From a checkpoint of a small transformer trained on Wikipedia.
Size: 2 heads of 32, MLP 256 tanh GELU, 0.839M parameters.
Architecture: LayerNorm before each block, learned positions, biases, tied embeddings.
Each number is 500 + 25 x the weight over its row's rms, rounded and kept within 0 to 999. Layers, rows and columns count from 0. Numbers have three digits each. The size before them is the row's rms in percent of the matrix's.

# layer 6 attention value, 64x64, rms 0.138, rows 0-63, columns 0-63
105:435484474516514501529477519480494486507511528497481558468494522509471549487505457512509496524537501500533473522506481485473443510492529554502493446536481517489527503497516507522509514492484479
102:531482536520498466522484478493479511522489474530516472482486551500495519532491543458453461522532488527510517533564503515501467457491508517494502509480457526466521484513512481508494466488488480
094:536519478453484553446485463487482493531494508467489506511506502501468517523500475489483487481510508512467524560486517515510495505490512496530458510530496502486485508485467457466482527472569505
099:472535482520484478464493486523491521513501459496534495465460491508529503518521472501445517535523479498491523529458531504496482476535533536559511492478487467500530510494525507549509480491509535
096:486496515536534510500495496547484465463483484553512519508499479495511467482518539483513518507465456511476489530510489524502513508461465452465494448489548544498508495523482455502525489492516489
099:509519464505519455438540500540480538517537511467505493551488505488527507495497517503521495489500511499474480501487472494546493519502508481464509532466467474455504520500477454508495534483466466
104:542492566482499517515507480434482495508532505507457507482547499504517492493501488469498462503543510517488495483503526506489524507501528553443504508469494521484488491517499523529530487444514486
093:521478490513484496538467470482483493511530492529473471500538481468495516476504477490502498493514495539501578515552483509513495484505484541482510490500536520461492517493551469481515512477465446
097:477497537480466482508508460486498488472496487516512516489485489497505497520512492526501475554557479465488519490531484487510496542500570547467482527476508484499523463492528556520490499473533500
112:483516468493495514477524466482506436496494521481476487538527503506503539525556548486484517515479489494498483510538493553508472512484517481496467465532485464453523513519516487475473501466513523
100:497520451512541540531485489513535467517536488525474490483498475494488498479497489447506478502502525521488489503518485471474490503495510568478468518526520475506491486536513538528480480503569480
085:509453483466497512488494490438501518498548494504504508441448529531504467528508507513521526496461474512483487530517521472516520545505504524488523505498515521505476530468509473493553478468491481
100:463521464516539524532513514506483490485504506499496470503492470478477527482489488476511512436495512556506519499521478529494511512499487477544505533566509488539433510490502451513497514498493518
084:456461523521483478516459513465519530501493500462501498492520491498484544505497481461476496504513498452513482539481527491509421468490511454517525466510490502516519525466519495495503507503553511
072:546500541491490518454510484532482485515457479506477513494473501463486483500472508503469502483533481521485514545488495546503517469505511521470471518517505557524481541474454554497516494509531506
088:482460491449528480521498500484496505519501479494480477558548488553494492480481453515484518505520538506481505448490467500469544530505508493512487514528520541509502468472525480526485487481532519
097:458523503526540511477479526511506481477512473538442498562505507494487512476469492486512492511477478500508524501504468534470523478498505509492536500529537543512485521508506549519437489466516485
103:539498476514486487486523451523528515482501496499461519465483467509541466460478487563537480506472498518484530503542506469520505481485507485480482477496490454536512527483516479465500504498552508
101:520501542495540529497525476476547498515511514491466506533506476484453480506512463508518506510478487475456438510467525498496513521464513521471525509519487507493539487504561465493513533475525492
089:452490487468461526506503513516510509499536505512508508492533472490496543524513519513482447467518496525529527479536478502501497502477502502486456517466542496485483439480525443539499519516474525
074:501494468499481505499511498508450507493525503519524472532511495513543526513499466531509491464530495490527478462509514493475496508517495493522498555451514452521501462464469469532516520521540560
079:492472524525533491554486509497540498490475505536524497484505496479498483476535528475446525543495524492502531494492490449489503530520505511500473478461519469476491504558451531484538485500491481
113:508522499496521473537504508524490517522523486523491475484463515488526486518491481467516507544556519501487473542538471499517487549510494505520475511472488489444489516538471479511524495541552463
087:508496495506457507478494476525468528479542471515499517475523475454527483497513474482532554519499493496473470534456502486517507538530541534498498458498555523505536517493538481515502511472510494
087:472504481513500444531494463521478506516517487554507486496485498503525481512509504461520500494508449522505468522508525489502522434495491504498496490497475485545530465517489466546525475472485442
086:462510469512492474499496513510475510459534481495488482489479478533470515494508492480498506433492493495521530472473474473442508524519531517579516511506505468525475534482525512525499467485503516
096:546457477503529518510523467492473516485490475475527476523498493471459485516466529501491463508515507517542551530482496489470523536504512465459511532503490521529486515496538512516441497468500511
099:495530529514479483516502516482515535425489484530507523486469528536485495498512512479537502508504483513521504422497463521529492552514521485493475480502466493447502518488477497481524484525526498
111:536501535468458531543496491518482459467476518496496519483447478493517532511514491469495481519457501487550510508496513494488528477489531455503521506518537506508506486481502492538505457521446471
110:528452551444479486524539499483483511516501472509449521495486515506527513495531448528506507473443519482498512470513495508550531476490477509509506486479518478479501522480476482488513486532524531
094:498514475541521499498517506498493532503514503520529502538532502534531475487506504493499459538495497520491508449519524540490523467477526437528507588486462513504499507499520512472488489501483523
105:464498515489512522477526523486499479529487476495501557501482479485511450475455511514485509514501494456534471529461490507453476515482533534523483516512476526482520483534481478485501482440470528
112:495534515508495501537533473476527507502480507483513530525456487527524524507506490454497518503447511474477486553542481504496464499473515509532495504499481438460506498477477499451545495491474499
113:509497466492498474494486510487460507500486528510495470486526533520519511515488507480472499496544534499540441525523501517458488450500510505536526524509545559455490528514480477536529525504514510
109:512500461483523483532536504507455488486513461485513484496506546539498471495531552532525480536557475483475524496522492471527461485502503488455483541478532481486490486532492526520504500486503516
104:490504475537513490520493498460459515512531522483485483525528463523515466541497531518520542512540474518476500484538498473496471488479522461497493491544531522515521502490523490434500459519529495
108:514570518488494484509512508482509455467458497512511515482512467485527461505525538523493454508537467494536474493516516475498527508461488507551489482488525502479503477470510552480470504527520485
092:471478494484490463514487554522482511525438501506456513463535497492500530487518471460482486499506482453507476508500499498502481520510510457491475505552499512518476554471520473502528517471537480
102:493463529525501504489510499494455473482513525501481503498509463516508511515518499473503563530517491481487497520445530521526507508515516460533486466521524523481504488536562511516451506558504506
101:487499510500484504477517474493449493519528467500483482482490516553508518462493525489579484505487492491499498490514504447456532529499489508493468521544539496473490511468508557485509523529516490
101:515516544481510523457500481470499505521493474490514490525486506494449512512488492511462539501503524507526463474556520507512531538503499467440483541483490514530458483547495514541476517512501501
101:507520543559468546517507483521489503487515516480518521487511530465505474516479520545498480471522505500494506534484482455494537518503495499466437505482506445506479463486453489498535513495495512
098:529532509516505489533507487563473456491486477535491480504461507492476474528482510486480541506520432487511480492499471481526516524479486533464544511482473480501527543524494528527494484506525507
097:497453511509515515488475495495488491490492497527567504514501515495534468533498485491500500470509494492525570496465480524574452467465539483512495500495484514529525487479520503484546492521491502
106:510468445468471498544515473481499502487506494439483496475522468526478514497521489464487495525548527488520558502491502491470531510501494513487554523538495481485508467492508496511539497494500548
106:509506488465526507509478520510499506510506499459502478514479492490515506454532450456511561519509508467499550484508465511459490481513541519529531544480511498503488515507509489526480437475464508
108:500496528510477482496503454508487504488462470490496534523477480558527495526468487489457504493486509504501511486498521531468520495476484530526550544539527467518515518493533502512446506483440507
095:486521511538500513506528496527476519509522473489482508530561505514475503449491463531463556482514537501496513511513535485463522483451530503485542456497478513495509484521495482460501471515484480
098:506508489482476513505491495536501503575531488503503491518472513490504509466506474450536462514580463476491504503470504500485494502489494493571535523506462491499488486520483520531506502474487486
095:537511484452492531506503510537458523550483530482483529498513508508490470520443485497487502503496502508490532512520520521520531480494460493480456522473471465548473530511476516502493476517480449
119:495491521475498514516474495505493499476520446485501470495504521458464544514527505515465454501497478515503482514483490518469494487492526509515516463514507492469489558541555483470431473477502490
103:485525515500499486508489531501523534522540487549512473515512483506531526555513503444473512510498521540523492469493479463514448500530474489508462526506497467491539509485463488494474469505459480
109:478515479515439509525525494477534496514483525524493492523523490513495511508482492515518550458464524517526472512450495496507485471523509510500496465486485480433500485470567491544487506484502522
113:497487508496499497562490484552517507513521538471473457526463491505517525506511465507506512425530466490464503492508532467466516525493498460521534476509483513495508517508483515509477526538526488
101:489464448542498482529482519502516520516496480521489491532473526484526515503464522491493507464532468462545520490501510515470494527535479521495484501541516464469505465507555519455467519518515512
104:518509473481479478544480521510480509486479479501493551492456523481516509496475470537504511501506484504491533508509508485483518511550526495511549526485541479476538498487458456501535440523490461
100:471511494474531541465502522463504499495504464521490521500524500498520537504500506505537445491520540513484469544504467481465521476483509536488508511552495501484511442514545537510505504458512502
097:475502507449488508514586483490494450511516500464496528498535491449462495524544480502481496509496482503528525491485440513500470491526494484496507505470494512492501520481506524514481531531542517
095:536516485471501514458505484514519489471525533498468520513443500524552457490494502483498466512502511471550513473493507514538493492448509511510550477509497492532482493536470479507530514464501461
103:471523532514522483510532508508486455509462458503486465547521480502503472479546515493501527501471579499510458468453477492488493536496475516521469518500495497522483535508513523505527516512494518
097:476491506547469539467485468474496453498485529527541521505516523543537489503518552498456469496499484497520504445484524508480500515529501500518482512479479507521464486497480496482501507454542533
102:550496505494532465508482477537454525475450496466486467499474519484485506525493468489555508531498497524514512508486486463521494519488484540475504454481511522514518482528480478522506529520496559
116:494503546496522487511483499481463496486487497485490495545522448498531525497499520491442510493500540492513572516510488524480488543502507513545497528473494520512482508480508480487512525421499485
102:507501478490463501498513522552494515492466495524478526551470480504418480498508543500494469524509473471516476465514539517513522474489499553496506534512486513507519477485516466514513481544490500